Each number is 128 + 24 x the weight over its row's rms, rounded and kept within 0 to 255. Layers, rows and columns count from 0. Numbers have three digits each. The size before them is the row's rms in percent of the matrix's.

# layer 11 MLP up, 2048x256, rms 0.0546, rows 1071-1098, columns 0-255
097:145124130089106092116114155110138148125119141128140121152119157120128127124129139145137151156100094138124111121125089149139134117160126103143119127085164079114087168114131131115087137123162128116129114115170148149109138133120106149125134127077139118150126088157142114122125181154114159091133148124142149173119096161113123115133115113115124172128109112138105123129137155169139167127165144130175119176094106115170149111093161091124071192139132123118115105095160159140100164138134136147132178145123136119087106103111162095133110128129135094131125156126148091107104180164093142109122096109058148148119123112144133091165104132107116131141075123103093124125111150107127168136165101147126126130115144138140098101094106157083148104134085144124123154124139117123158180135129061
102:124134117099096107158116164149123100142115114110152135187133106154180149108089112167173093109135168144116142126118162111088165100117130121162145116151150135124127116147132172108103157115156149135149099096147131142146104100133121146119150125128137169110101095159137144124109121113153099129145186067104121134095116122171108113129150147105132129125128151145094112155132107111128113079163098144106135093133123134121119184152108103134096131179128085103172107140153125111143193110144143132129129109067126113101126100124151110102113139102137146126092143120148123139082113124088148130108130099138100103122089145113121167120136166126114131108121120120139146124156167137087090096172121121180134123116144134155089151156120133110170117063130164128172136149122144120151144148124104
098:124133129093140174139147099129093162100121138112117108146134158157119126156139094147110144122106133148108128124141148097140109155148159099140113067089123071129132080091133133100121099147136152146124133128178088128177115126155103174138078132157140113096118141177140093099123155097134112111104115119088149150147127124143129133129150141122116128187133120137177127127121144204138151112094125101105112137124132133121130153139130115102150167113118131109098085151096102121135114157100076145095102083117114155106107140079106136124115145132104136131129140117136076158119151153150154099144118130137103135130077146154146088110165082134106150092139115158124134151131162141142123118119100095114146118112148143103167167139131109124120048141163155088141121152117154138119116125149127
105:126156156193138114132129134110133158141107150131112144145099125105137132155095103140083123156141123118123100102128139135132085150094127117108179137119119095140156070142183143165083109086154117100090152125138156140074080155097096102084097127164177140147121091085130147139103170107093116156139124161121148159135106169114141114138123151133144153110114130144099124076117175117130134155119121125125146134100118123142144141139144140125109112146125061136145148145141117152105126124100147118101104165157114119125139115099138144134089116134148141154122073127161124123099123129148179150064097127113142158123131136120090129116113094116101117105086140143119135130162141157139111094127126119165157149139124129163078130119117142094114145166122099111155146177163144122104147124162146
102:156142146100100131167141108119149129183110133090124120125127078104114141124139087171105133167157100153138148157119126127093102126084192137117145161145132133085099117122149141121087148128139145131140090115131135078149089064100162123083101128168093139114121114110143127165128160120099093157151130171140106169092125169147125138175139158115102140151139110115108133143130158120167124129124166115124160144120154118143145118141147143082092163139141109095153137136191148132116154130118098140135143126150101158120158136124117154101136109088124104158131167130129127140116145125131170146122100132117121140134108144101105126128186095100135123108114114146164141095092123111101093151134108136146091179164110115123124127158110110095108082097091105142140137123113142086141115161139162
101:103126105135151110129137182104109124110142160139111111129132119135136144156127117160179099193143127136105144124157154114135132133167119120150145118135116147121093096107158096139101080126121111106167157130135201097147104118115132100101077125134114111134153104104145151189178168094113139112098148103158154152098094137115151118144198145143156118080089114123126136122109157126134122144120120113142121162076150135119107132136091135135119169143144089112131082139128128122123147162167067105118103129127088107096128117131136162168132126155137126129147136104142152134108161121145118104159138106161097164122124092132128109094120143112100146118098170164090122148128171154167126125084150132139135111099162095151119115111132087154155107122119121146154143130070097120140133129145126
102:129123163121146122120108137100137118110126119100078134109169156087145164098144144161174117108142141120064123110140162121138113134164173119142113144120170112108119108139198147127118141143162154101148177111111155141143123124113089141136079099125127124104118108153145145124139150098116165089123152156105131103139140162151141148133132112118126172126113120112102137119130102110089154133117166122155076152147176102121097113097130165157122144176126112104119116128160096143139136164127133089120114147107137137104133096124124122146120124047151111129155118086143089084115124111134120084158140148124109081130100121104103119071109109119140129094078128167111123142176151139128114125136136095149114149121130146122160149120130184145099116112114114180131107139111104140105127182103137
099:106093138124117125123138165121127149169102152106117063127158101140121128141110166138160135144130054150149173145168192156109155137155118150133156155108113170097157155112116133098086124122107121123149121121154179095099122132108160158145112180109101143108100097114166133142099119147093160155132151070134112115149066143135123138143151111139091144133171069138106111137137115112133126107143114115124161111147162079081147131151138126119127124160135122126112117115139068162123145110131100150113128101156135138140126084116144142105114096163104135173131162112140118110095138123132162137150146116135154160138118136137139118100100117117133145110164113138110127094127164112168128165130149161143135096133176122105094123110152143118154110114123132145124114128110156094179166107119141
104:117143098164129106122133144102138108104094105162100171140116125136125147132151148129112099130138116132124094067160115139143137128134085118112119122124141135153116145133143121136166128182139110104117098124134140136100147153097127084109089122125132084094115096167194133109133133116145119113127144140128163179114126086115099139152187112148114115176103122165118137167093142190160119133133136132132139166104160148115098134114129145111133146124039137131096093141140132159103164152067140096120078120080098126168110132113117103120133155163161126138132133133164166125069139126144151155153141103129125163136128144120103135108108110110130144134121105134156135136134190127102171131148127127156156135113120114128100096128126140120160116104071135113151119113112136134139097109172163
104:141110104091069115148122151119142136139176113139119161144119116142131186111150114130112102145126136108121130061096125094141100114128179079179150090151170129100149135109136117141106111144161143100102148127140135123159117155113178124104129172134159157123120120144140106132070138104131085112121117120133162102125159146125143173136103101151098106087134167144135159086150086155113197109118147134078151122119130101123114146163133139168130146135113138138124136120105083179150117096116119121104102126110149123154127104077154116133140153114121148122152165132144090146131157086144141103129132110148116144118141144083123092144139128108110122150114143141155165160091096132142154097118123138116171094090133119155125126126125149177146109123129173137163113094148109117138109163152119
097:159114114106144115146125143097144103117147157145124141146087125129113154180110180119122141139162172140149148106134142127139128093140156048113122127141123114101101139138111121097101096123127143121116070136120119109144167130148169178131093103157128168135152125125132131118112088110143124112113188113101128104107130193151135167169157131135130106157090090149154107113139148116142149172085147087142118144114127157120151165161196134102086169129114113107145115139126135130151143162177122100108095097148133143079114093109088153111126148113141133113097105132119091129100135144104115132112167100114083137124120150135090139094169123141120135147141159109122156123104110159117102121144094091119086146127134152110113129111104151172144170145130136116132107124124094158140131156125121
106:140106111094101142130150126084145090147119129097121154126118120124121128117163137160163156129162112109110093130114134102094163116179127119133105185113152118135114154128163140127128124167135114109119100128141156063125152126105115174134122115123121140122109092106112155130159119123075158140147135154120138149167124111147129151158134125145117149098116085124105115116127139135122137088146140123131114135065144150134149186155128124097089140142158092134145146184163103129126164111152122113074135132088109172083134132124120139124144100105092076150112149136131150100139139155162123086116116108111118103075143146107121157134150148187120128116185131164128148130125128134104123104123125129169138128157135098147146167135048132122103085104138145166165120151104097097149153127145112
097:186144116162111098148181138104175118134106120142137122138149066113092138130119132144140116146142106148103066104149132133092118112112168111162108133103126137132133139124171125151115104136112105091138121101119100117170176082107129088142121152126164089108107098090131144140177133139123167083109129118116147143130150109132149130112085145159097126140095131129115162120160089104134131148173154107139103090117157140077110139123108132121122115143112128087080082107110088155135202093150083117104122131140134117135138136137083124098137132127111107141137150142122154114125116121133112135133148151100085175079105111138092129062132165144112130148112106131149166138099166113164151133124145144110126133135136135093135088122112098109113122100177128138119139104101099132128125126147127
099:123131106090125128111104156131145116091109101127162152159122139124106131124132119160124167051138158159090106089125149131119105105156123104126132094146169126110116148111156207097151143168120131147100113101121123152113176096146129156112142152138163152117107152167110130132119188063178177103116102125101109122115152152123120126130123097155100138097111153163124168101155134116128138158097119118095148124131134099104137129097146150119096153152105155135104122129107099156094138147148146143092128139154139144155117145134153139118102103074177132171121126146147107135111130163146154140153165160134169146085096155095097120085110136124128122168119176133127112130139117133118152126112130130122116126091103144091158146110134124085133112084091136148145115114141112120121078102137121
092:161154188097092109160153149142143129102126117163142111109129130128139132128114098152166094129136149140118076132124155110149120147153133142128082151093115162129054132128119137127144100153157159073123142156116141136133114138126113165154108145141160145092145137145148089126134163105140156088130136122120158112154099104112136147082151141103149098123128132143110162120164128218098111136110156098107092134102133129154107109153109133159134103126136107127107120149118094137095118166134112152119155125121139109111136095101106103119131115149124117165116127119142116135124160106143156105127095171121142166171158169157138071091089127092141100149102172150118100109166118156124126158135092095124151168104176104151124124153145093138144109132132166140102145116151103120157138098149102
101:149134101096105145151127114103099096124104143147162133140134052106148123108153166171133142124122095134126127117127143118125126103109124141127169139128126155141135134149175114143123121134155099101091124123129130125141175130130137176102149151146144151096084129083147123164123125119126144123113127162102148151113118122105135170177110147128092187168132128114103108114128113105139136148132156082132127146122180121094152147152121134150107094137132152075108091094144093115087166183143149159142171132154109131107117168151115112146121120117146095108098119138135125176081107137161125102141155098108128096153116112099098104100114123149075112114104155173109144143077163145112159112143105110107113152170136161143136161143095121160108104064135119093146118124119149100137120107118136
096:115152153149186117162129161099119112124121135128148135118097123075106140114135164138099114113116136157083139110142096155102105132136136109127160126123106128149135111135117066109115103142164163112122143115094147098132131143095123116116139105161123144144105104158084142125150141116116121156111138159127190156149155135109094130140159129159138138132156112148116155128088149132133173118092132094105112134075146140090110103122148138098112128184125135144103127133140133156107153146104123115143103117124098146105126161111151102108094104135138078163111105109118146155117153158119152082131092138120159160175126126116099161110111151117063122092160182116142116169121103121170189158165096091081147161088106110129145116131108107107149097130125102118153103118143156130164144134147092
101:164124128126122120132167119153148143098101169095120084157152107112198130131125091155169118126137096148139162109144177128128106068103158146088116159130107148101144156123133110144135130149154104100127109114076111113121113114147159159120107093158152158123112116202130135172146105133143114118137116141109144141165137123104127153137113131134128143162140101128147106126146121135152082162088163106098108180139129150122157148135118134128150125124087078120107102116150106131130129164127093151078137127131100092141103125118099127133118154145134105155112133123167126113116141118083139123140126098116120146103146104150119148111080126083161153115106135167167103171165173156119082091176166159141122114143157106130108156138109122139126111145127129121156098103097148148102170106136143
103:112147082159121137111134117120105145124131117166159127139167159156153139116121141152152098108118081076114171139136139129147111110143134094161145194154155131124108156114141143125163141142159109077125151156129173156167109085165161142097116142142158131123091101114135139104134127095139105083138110153126140129139132173135123139122166095143135130128114137163125145150122108116080148100091153126136158115109120107073127123159121104115116164126103085158114070134125123138109124148126114113119087121120130144105164159169131059132119120107104136112128172102110142117148133177129139134180144085154121085137160121085100133146145104104126131135150136142124108120158154152125151076119139138160095160123148121149134170173127134134098142152108104141119142121082065155124137112118119
103:139098173149096115137104167143120094119094102138112168138148124115120157143163162141132126126110164138130153131111116164145123148144137125128156148093154085103151137153113145121115136160142127139105088115179142145172084120128100135128102142104129130097092086115162143154116131108122115130118121112136109134149095143122128132123122135165159106154144120153101106135114124147086141147115118156154154133079192099103105099146180135073094166165081122120117164097120130171111135121117111092113132109132071110075090073104131095102133091079132133165133123114152144122080142180158101113116122130136116120140109146119120132153143122115096167113142096148118105132173145142124156143099130108132158105133122126171141116125129168130104137112132103129161148100150116128179179096136152
099:170103153089098114161158165126108172130155114161152090110133123129187153131098165188160073157141147118147171087124141184113106135159153101171104135120147135139122130120125156125129127147111128146147120137095142080161135129134157109115125142123122159102133155158138098142159091089093104102145133105154180129128130133153094126121102102124099136125146156137116148086163165189144105124114116134145121114116135137078146116129119111096143160111119051155079123091111104138152147132130105113139139144132132095096092113117108133110107101119119112150115111126124103125105088124138155099126154098173114109108111078134126129093153136145139146118097125122109153151124133146127098173080127117134118096121115115092149127109147110101156145139147125161182136137164117162124120131124138
098:160117138104172139160141122136128104141126096103115115106119159158141107134159128143103155136147109142142147141138171138099159143111093120126106104137145104123140158107127146166135120131117129120099117112151082105107124217108129140105134158151115169112064148142107145119106156143122111144153132157113132128113150139155091140112112117174134158159105121151104117142179151075153122103151101120106161092129115099126130107138143122120130099136121130103100128112135130097131121134147122186109112088144158158123143125084121135084117131122135108104089134134153162116094134125095120097153150120136122100164111149160132122171112115151152143153098120180147137087130159153125106149138156099137143191111156165075146111153108133153128126078159097114170151122067134086130166166131113
097:121181124143127116134137190138131142134151114118109097097171130144144121137113125116160120133088132125122154077136108092130127115122108111113123152117191125101101076130146121142079129102170132089110126159100094121120125112138111148118146144110141113127119126173154138091113130090126136139174125107168133120179102143152091155147142119104066098133130102166095128060128145174156139138108155117143139130112134138115117143145128133132124124096114118135131073146142124152087153132132085113115116135143125101129117142123132123131131165138126132175115191110145078177139160141135161147157110183190144100125105143109134131139158162142164141076106151157131175107124098120115129129113096119163137152147116097139106163097126146119108083107107090126121134168122125141114119100104121
101:108107140139119100134078112146124102126082171155118068135116158119128115118137118139093095121115126150138107116153132146144147124123132105154153117094179075087119118077135179118115113103153154127120147146108122139116109143122191135129141113100134139132120102145118178138182108149130117115141153172163174166164104161147119116150117125123128155131085109157123124143151132151106122116119127105198118146074094104123176150116130104112136107123186155106115177104121107125136130143116105106116167097155140112127121172118062116114145143113167118156146138142144085104138122122143146112104095118146164128100102126117104103159171150132159156131085164071114137124109150160124110116139151118101098106122116103131130133132110169106142113142105130101149137150114112121155127111164102
100:123122100129106090133147124098128149103144148074085122128183107085169122110187118076132139124121073162126102115140180141110129123099135111147177148167172135158119135119136148118127114139152131121138146139116153123116125159086103118130107130147110130147099145131133154116137154097087185112091131125103139111152163111115124135134128136135141176130082122123093135166101148160124142116077121124097107101096103158121111134145155176082132104167117136148129110120175105129091163144119130136117176143135113111134153155114148105108089094128107130112143125106160166133095147159110160128071113141165132086132083123124085134118173126136087115143093137147090146127133101137104169125141126132128132142125124160083146132162126131116102099112095129126119126126155085084110146100116127
099:122140158172128112155146110128109093119113123175138119132122140149102160101119097157144166155122118135134116125110130165117143113131132118160122102118181131083096144118176133115156113112112131087160156128141159170115151141112165140115103165155176131151142124112113161159117161115140106105116090111079142145164133139121129130120185115131159084166091083146067156130093111136143125097117144136123104123099116073154131123124158075118115090126140148095115127154133071145152144164108115118157107127142135131133138107122093104106080121096153158148152136105072116145155136140127139120153150121157135102152146100140132138117110149165140106105123107146125103123174112124144126098120136083128121157112117113090123105146107147155099153108109169169126134132117080146124155109173069
095:129130129134107138148136139130100132116122184127080090150125149093119151110111144148115122072134127166086140151134193125117129141163180132158122107167108151122132134111144173145129086135131135103132123186145165144155115080101121099084153095142074121107114108119164159159144149118131134149101085153144108152151118165111100135130109137100119102126088141116126126125144171148122152160105125133115135134081134057142121134082170124166115137133130155118150127126172122108140137123133084131089177063104129150141124124111126120125143121140117133059093104101135111105103139134133091098101130112141135146103126143142125104121116115134144158135155128117070139157095127120146143133147109113167139156131119127128091137178140119110113114120084116132114102095092136131154140180137104
095:116094141111121090144135110136133127152140154081095113137137133140154103126150138152130137124160128112114121100115139133111104097102144125164160137112205123139168080145142106116114112165101099136130142140113143098089139114135164133098130139117150135125112106095154097096112113081107154092094095087108127121101129106156145150131146102177135146072150208138100175139141151112132129152129116130153157142097091065103143180115159190108120159162095088146158120117117148164136133131129143079108156110126112135128091122129166146121143101090170154132155080086153170147092127133130130093098136130128117166133160109080113108140131137135123112158118123146123105152112159170118127121153127133149113101127117155093115121138163160130119106131148135150114129139103127123129131102151111
# layer 11 MLP down (transposed), 2048x256, rms 0.0546, rows 1071-1097, columns 0-255
096:121084137159109121119106095142105116095122116143128124137073148126077087156136109164114156134133107121092130140150151125104158127094108125134110093160148152128136107150138117107123162156157173092104166073097138131105108126117117110099084128102100165126101132102140115117111144147133108149171139129109110158147156115168155151157165169126182135131144136176117128156155114117104099102107154089087094143118127143113119121149128099110106174110152142128120129135132120098171096127128132115138105125196105160143151153122134152113118148121133151123144102131120132123077167151135069121107142142133123116132135092115135109120186152134126112114136155113148195150173109135138134142078163097113109108141107100151115094136134139120149160103077141120147130124143165113133110148080169
106:122173155098124165143150129128135139150115140121133082115138093165062095152124165145127094138134137133099106076183202167147141132118140130112170142138146092114109137134114141104101172143133187122117117170137107102138141148131135142126124116140134121129133099106155153108115059109115139141156120140138122165086123127125086144129137109117123172097104107199116087110105100160146163131177133114162133104127125097132107142131130143122116091157145120134180145148111106119146107135078133155138134121163099138143120100114121122074147174134127142139153119127145109134127124126114109097150115146079081104094109167112152137103138072136179111142127086100095131120102149123137127117125103148118130126151143119154085130139137177127111152129157116122147109110139133102118124094144135
100:119086137124152127135072160137158124153108096103139108118101129150106172139128126137135105073111121157144134133122154158131160102111132095145101158174138128181126103127147119105142098091105105130078109145126154086103150153120120137113140135109145114123123125166175111164115075115103168113133112111138112114147148119164070136153137125128124134112140103139142098137158151123146125111104131139143177097179136110160128124086147150159093131151130144148163084139129121167134127100158170124135127092123173113110116113098111148117142140082162119127135097124139123149139085109110125124121099104154135082095098116044133128178129134082123133165175145131118139129110137147126117138168148099106129131182153114153133145166109146120071141141105109092149128144098107124159134116121115
106:111097084110144114114093115111129079162164129123125119089101095098154102154123160134107146148113119151159124108158118087104132103121103115122166110160109102113136125095144174120201147123144117088147166096096117132133174090079127112142154121075127127122188127112105108154152135106131094151090145125106079124155137140135146160145108144125113123106123171092133143125179139131100103111124142127153103123160109173091153138130129122139090156178132137142139125070103143119109119135153119106128160121131137135103117160129133154127160109119095128159140138120119129134083126159161082148127125096160109112142113137107111135133134173128168151103151147126181160142175121170121154145149134121140156068157149125133121131140124116155102149103111130092104108121099175117134106141127114
100:125119140118114086123155113131141114106096109143115149149108125118129123143092131135133125146139156124143115149131096158073111099113117155101118128173148116189129070145141140119113122125143159120206081130101120122158147131098105121159163120087117101208121130132147122154150114150148150156160119105116135126168137136106159157146088145135127085091152132000131125124130124109100144115110110104096112158140117104159120140153126123148144132124130107183113113141125124099130141149144106166104145173150123155126142146146148138085177105122122127128154119137077118166148153134085099124150126096161158147122115113123114141095115134115097135111125126104120113132123120128105124143123124137146131145152162113147178134143133160130125148142110127083112104128145105096132143145098155
106:141157110150170124093126158080158098100126119124133160127163141124126121157131098121128093123123141132149173098104134106120120155134140110117161162114117144096154139130173116146111101159079130154184124087138102081160127142131139089137126130078121120152152156136106165084159168123141150155176122128142113098116147119122139144138136134152149131171059128070136132120162153117103090125147120132124132125104137094139088114099117109094137140195164106134103152105106135105119114187144098149116110115138095109167151113171123116147120127142119165108175101118108147128124140125098129134112127165088132191110145144136142092129115135133111117144110123117120139154138098109093124111088173151129141137086116131160134084101113110144112154100151138134106175131128104107105141098159152
102:141165102146145115109122139117130146117131123142138104139140140117117128105142116096173094150107133137095103144137145125134163125161118125124117116147141142100112145124125111137119140147127163078151125110098144141152124164148126125131110120129184158126154146128116123140154161125113109120124109134129099011082143124183090123105195136155124119118100118013126142136106098174143140110161085133104143144150076133135152160150091119125165159110139095101133147141151134147116099160083130166097117113090123097132161113148137079143129145189092089082109132129104142151095118097169123120103147120112108141160139146123149147127101127109137145097142125143122136132147103149169108125129136102129130099124119143140126102147146120134127110113142101111130117139165169123134141133142147
095:093120161101160128158147136147123146126165103109141135147107113124130135134169108120126108171146128145097146100111076126159118082132175113102122124155142110145126130112146162171118163117067143138138175122112129126166112123139168108137113127166146151128118120139123109114114148144131128139134116124151101135105129167082146153156128125162102074093159132154151153139118166096141146143094144150131107122146134144129151141180109132151136115145104133114106115126137178080111121127084108118110124097158121143138151144156163095119154137139134136117142133151125133089161156101132171144157119165120143129094113157162123102125115139093119106107100153113149102118174071136115175099062121131169085138099111117150129159115127114151178135165147180082149152146174121119095161134163124
104:129116124121153147137165118136157167163076116126148147098129145137107139137102144144126123108140155099094138154115155120098067150134120145116167099132154147114113125145151148131138173145144155130172117143091178090152081116145109162128169121117117113178145155109111129084131158149110135167120132113112089107155151127104126107119140120114139113120124116132096134104125115116103117115172158123115130129084128104149100128126161119109142131179090095107141171132126117120129122074150140156140117133095168114103144145123157143176136125122094106109121157107179124161163105097114123151152087154128106124116165118123121136089111124122166146099123151125162121118075124148140124154107143187133082137139173119106131133161170159098137110092078102120134090096126172143115144074099138
107:156055132117117178122176108131111098107155126107130099122159129158118140180117169147130152087166107105152097145120145168123092146114126123156137129131120141077115118142114111119092165135158109168101097147085064128142098145108149126133091113112108143141141088138116139100124101119123157138109120145168128133095128113129162130156119164148154149140116117165144132154087189074120119130189137152147106112113167123141140134136099130173120106073126118160177140142136110145125141127154129135122080123085139124119134138130175123117146167114118124138113134137084131132096166102143133132147147118154133150150101108108167144120141122096123156115094115120130103152142079126097135176144116123128144123117125123110115133133137109164156118105098075193159132148089135113145130119138140
098:146159130098128134125151172112160127096188121084078128135092151178095119127137105109185109157085142166136132134079076115106130103159097161126177092148122116164126122132120132116098116100149135103140197116143118112132135128135114127133149148136140143137137159166095166168127091130094165103143141150146111122134113087099120149115104154113127118109128143143098125149111054153143115142152138124153132152107136124143144123151133167130120136140126126101163098125092127111154117148115139172141127142133151098141142177150116177136089132107137095098092074149130128136164124094123116063116153153140131106136117180105129112148134135134163083115131081125113135144117146107129108139095128147116137154157126125119138140140142107117158148121163138113133142139161141085091102090106153
104:078105093125164138129100128110135114143079136115134105173127106163109145090091155122101146166104107143139133088127145187118154118122131106135100106119126121164105101120138147138180107119115110143152109093117152153096095122111146110085118114164138156080117127168110093107153159141121164122162124123054115140087128087130174099112114118155120113125121165077113124048092113151164127095142128099125104139163153112135124139095147126132136118152155130142120125097135099110141116132117134097139135144123122155141115140186125163101117105115124144076138146134098144123142152164140102148139114126103158091123152102119109132091085168135144159164118152103135094177122158105102160148116150124102121115138091110140127156152106131124132147140087126110129120147131120135127166094111167
099:117109155173159077092090166115135165142139074123105097146116090099122131130108145136141105057078156146148119133144128091098103206156112131133096192119102119135119120143116076144126162126089131112143146089128159123105131153152130137087092133164132145106097137138142119123097134146169196143116144116104165141160170137107130131148137153165136122139112171153113127115123129134101109127104112130090137149117082127119120100123156141115145115150085128146105112139126191116147123160095116121125151104138174126142118108151178116127114138121117112107167111145118118142120090137130137116159144107116130141138132145144122130155129114131119111176135150103095126149138142130132137158084139144118134133122139146126132164114165129110150154127064083160115070121117148124154131095134141
096:111145140146157141147109094099142121114122140136156130141117147163131140165148123147160080145101154116096148112111139099099134132096153129091187149106099130113105121088116125138136136116122112106129146129117096178125181112158103126117113085123104113144104131096127160149135162108177152114141154103132103066123069088128119156103116160111151131111133149172156117133152142126088123110139150153124118114128136144181116112101143127150107111149090134148146135131058114127127131103187120127185135138130143120131136132071119152147108143153157149105150125146096153154165112118085128090143111117146156110145155139140088117096177154147163136130100126154146118128142157099108096117131141156160147074162078112165124101133135109143115171119122138125123118120086164112152172117122113
086:111107135112131113119136107122122132173155117136123113120084128148141132144152156126085155094109106107134151130145159171119114135159105108134144142170138114077166148120082156157103093099106073143112092095152101110173141095137120091102155153135135147142181102155150141097145141131158114097145148125121132162084098160130145128166129141114138136149131166159106074124170127118164153130135150138126120139106152143104153137089074132109076112139084134127126154086144097114158124133123149121150114109128124149128116135103174147153112075156129095095150101145155143139116128102115115121115104102135129152146151150143139150136173140159103160135140117105080148157103116128125148140107138100106118121186070106167107156117086125121138130098136106122130144144092108103096123106185136
098:110134149145134118117147133164099115134172119094145127089085112132135153044077126093126182125091166154126140118121121105099139129112133154108110125102123117114138143145098087109143114165093105100129096129130095104138091151136126132078096111116103078150135141150135131100119115147115142128112176124147129174156106148157161106117117131141128107088135127084150161168111135159084170095148133139110095096136094118100097120138131100123132149167112103145127161175096123057167105135116110098109094094146144156166146098102159123098158130105114177095094100131115145147099174154132162140104163137137134142132132116141127141101130135131134108139160125133153123111156149128146111122126132167124085138113151157148087147089113108118121155159130124108117136125108125142129136156117169
091:129148108146156121161174142116152163147120112118099157143134113184167137150102115137132130080138123172180148135104132091136123149123142134107095141163192130092155116122103111152121152133121096144126154160116116162136113100150119161155129105120140099137148156115139145113124126106142085129120154147143130111131114110128127116137138102116128140109096123146148125158149131129088093086134132093130134097169074086098171139121107128103099113111139124100132115133094125094147091134111147104146136117102118094174128108135120086129121129120102154129154142136091170118116126112115133172121165129154154094100147108148127139127091138167142089159112053126141136125103113125164146096156143069128143135159100114150107138152142159133144135103113116142113158104082104163115083046116164
098:125136130095088134132170114105082117166149131117139097122135142108073132121153128141173105136150126159116106104115119124136138105125128137165073109159139107171130118152120134151134131114137173121164072153163158165145146178148116124116095144149139105130135092156112145121156190152128126140153125148119105137110136093133136128115144122134152132155171142127093098134121108123148139168139139132206121131141156104125090100154144125153049127136131141145113117067130118169086127148101159148135088156118101127155101133145136119157118101131081118082135115129140170104135121140143094154134113119127149122075161115099130128140118111139129148115120119134111115109081159081143119171150120128112125130122152157159094153148132113147105124140144165093057169142158122108098118123126128
103:129102145092110148106128108123136106141114155174121102114119185163150154132144086129143134180135144123109178177157121094101137118145114122124153163136141131132102144132134131099074122131129146137095131095114077110124138154099091097071137158133154101132169087144130115100122164140112108145116083117124153174163158161150117140119125163165137106108138137175118149163112143148164190124095121097140159097141138150137151135149112120114120117132131095106143103086126147126174162127100126131133122125112087127128131172131125126130149155095140146131102138154137096124087110140108101118124122121103118111152153124115101165139097122127123082153107131128082134126130143142158078119128106170137118158078102054138140103095105114132110124100112125118140142088105155135157179139162130
107:099094163092122079121098104102150089126141158123134144137095088133124088104172137128128094088138114116099126152120167119099115069118129109100135128152121132119153193125127140134140109135080137148133117113145131142149126131160162069148126165105094146142111169180102138104170095132140144118112137138141102140129122132134109108140112108145159131136093155190125114131125125155116126092106120132166152146135166133150124138153138124115123128136135133124187133119120133128140095155170119169166096124135105136171115104124100149123102083077077076093140095095117135126162176146110089132152156102134150152101136154172129155119107142129122110109170133130101138112130135146138117143156115119112169165088093117127109156125130098178103143121115108129122118107131091133095097154140095
093:158146102131143158057137138136126159173130170127092163101126091124132134074108115114159136098142131156122127148121112100085102113159135131127113115170095099149093101113132149182158078175125140118146126141156129132120117107166081168139110152141126145128109112118113101117127132133137110118159114127130095169145114120142127151149107104128142102087093132095105076149104141068151178123118136134178167151146136103145125161131122146132128093138125151157157125127117184126100105151081137172126097146130134142180146120099122086137111129133121131162132118091107126164126153098121102136111093137115148118147127142100138137097199133079090152109169109150147143145139147124105141100127145129116103141106152084131137114151115151134159158128119132153102155139181119134138146128122132
100:137119125152128144137128144147125189139158184107144135138125152115142114117098121139103063152152125146146140177147078130134104149118108119096126123152115126140157110132155089136132124126145086109144148126143087140141095141137115093157128118152119091124093121120141081144127094122126134139116120134112111131121111136103147118166132135110153125094125090187158118129128094152173156120162114093150141125150131101148175165088158132144131156164127147196172132095102163120156148117151130091151115155113164105142104156126147064153113127126124150169115122094145097097105149103100135156127120136129127136173153132089080149109130125112122159144125114113149132096130135150095148160101134119122144106170099203099087170144111119095159127120105108161159116134149130120095160111134141
101:129098153128152108138090095122152152113069113110118148167135087150134116074108189115159118100113114134157117148158156141128133124165148133169121160149100162075124125116130131104134154148160117112091121124143137135119144134172121058086136110140140127105141127132145137122120128159175137132074100136083103110123153128111139134141116129157146134131155116183128105128096125135139122118113077158163165136187112159157097099147135118137117078156116129139123133117135116175157109149087172140134118187154152130121117139121148153174145103145165079117104127153129145096147117119118080131139133057098136114116113126144130098126062138155117131121135126136131148135129109131118109119136167133114138109123110161117120121165131135143154127123129133111118185143128183133167152134104139
102:154136088154122091137161119150115106113120140120127143141132070130138154176163096141109168109125108150111118176117108101100145145130108127107106141141124171155122158159123146122168143136148147136179166091115106116182116100129159104122129150143137117107117150148129141088110128122098136115117127102142082145130086148127144156142132103122165122135139133089171140113130114172139161109147146158131078110162138138118115106137155142141122163133118125105169138142112166123099117150156133150117112129139121125099103100133107135160148119096129125105136122167100153156123102128091074134130149142111171130098165157098147146117113126125099095097113117073186130093149119115131166150080103132131107138105136214133113109113106119134119098126134089130109129108144138159099104208094129
096:113121135164102129170135138184104089112095131151130132128140151156136142147126126147107093098116153097108092114093145129121151133150106138119114065119138091090162111102131147112150130114112182112168165179115131102185165137148133135091131118128161130133111123126104128120136096145122115129149112165124125073113106125131091143100140094102161104124110156127139143141145159139124088109117128120132112150136129151148133103080118194114162129098140167180114120184089122148093090141136106134133130130116137159165085141140125090144152167123188148140133112125143120108133145118189160118133110135110088129142162121097140120132148160089126127141123139121133123165127144144101155077127084155124113109096132115173148147145139129141140135097128133140110158128176123156130172087153159
102:104100115131142073120119121123130087103110063080113147116149128165146137166114114112088101103147115107091165154132116116107146142102137146089141157164177090135160116161094090129098197090107099138167155146164128150117135110155114141135124150138116131141119134156168180115093129146113132127150114137112093105155094119122098105138098098145174159116138132142175126123139107145093165142135109146170153135157111101104107132140112087119164116183144110169129152080137147117143078130123106137087130162111146114090085122136182113150141131133132132101150103125163122133156109158105100122147106147131129126135127138130131136172109123078125091070143127155100136139117085145127118119120157104094135139136148141150137122129110134127117112111114161100135131133145151139172111134136159
096:114105156125105113100145084070123154137108125144144164135152126142111106137128098144159129186165125116140132091157057145116123150146127141105130121115139089165110099139119124136127175127149175124143124111141100127147120172117127193141104136125159085130137122145129094094162112170151111075108148111135162048127145101141104101127156197113119138117158134146106136136103130099140142108136139090121114148138117137143085149153127172106110134132114117116131090116101115106109176126190140114135069115115126139124121106098090135149103147128126153145125112123146101117133121140130131101181121128142132148124121140120122135137116121083154104155143111158190153105104162160088139157152119149162123101167145136128110136122120115147119142134118163149141138111163081107106157120137166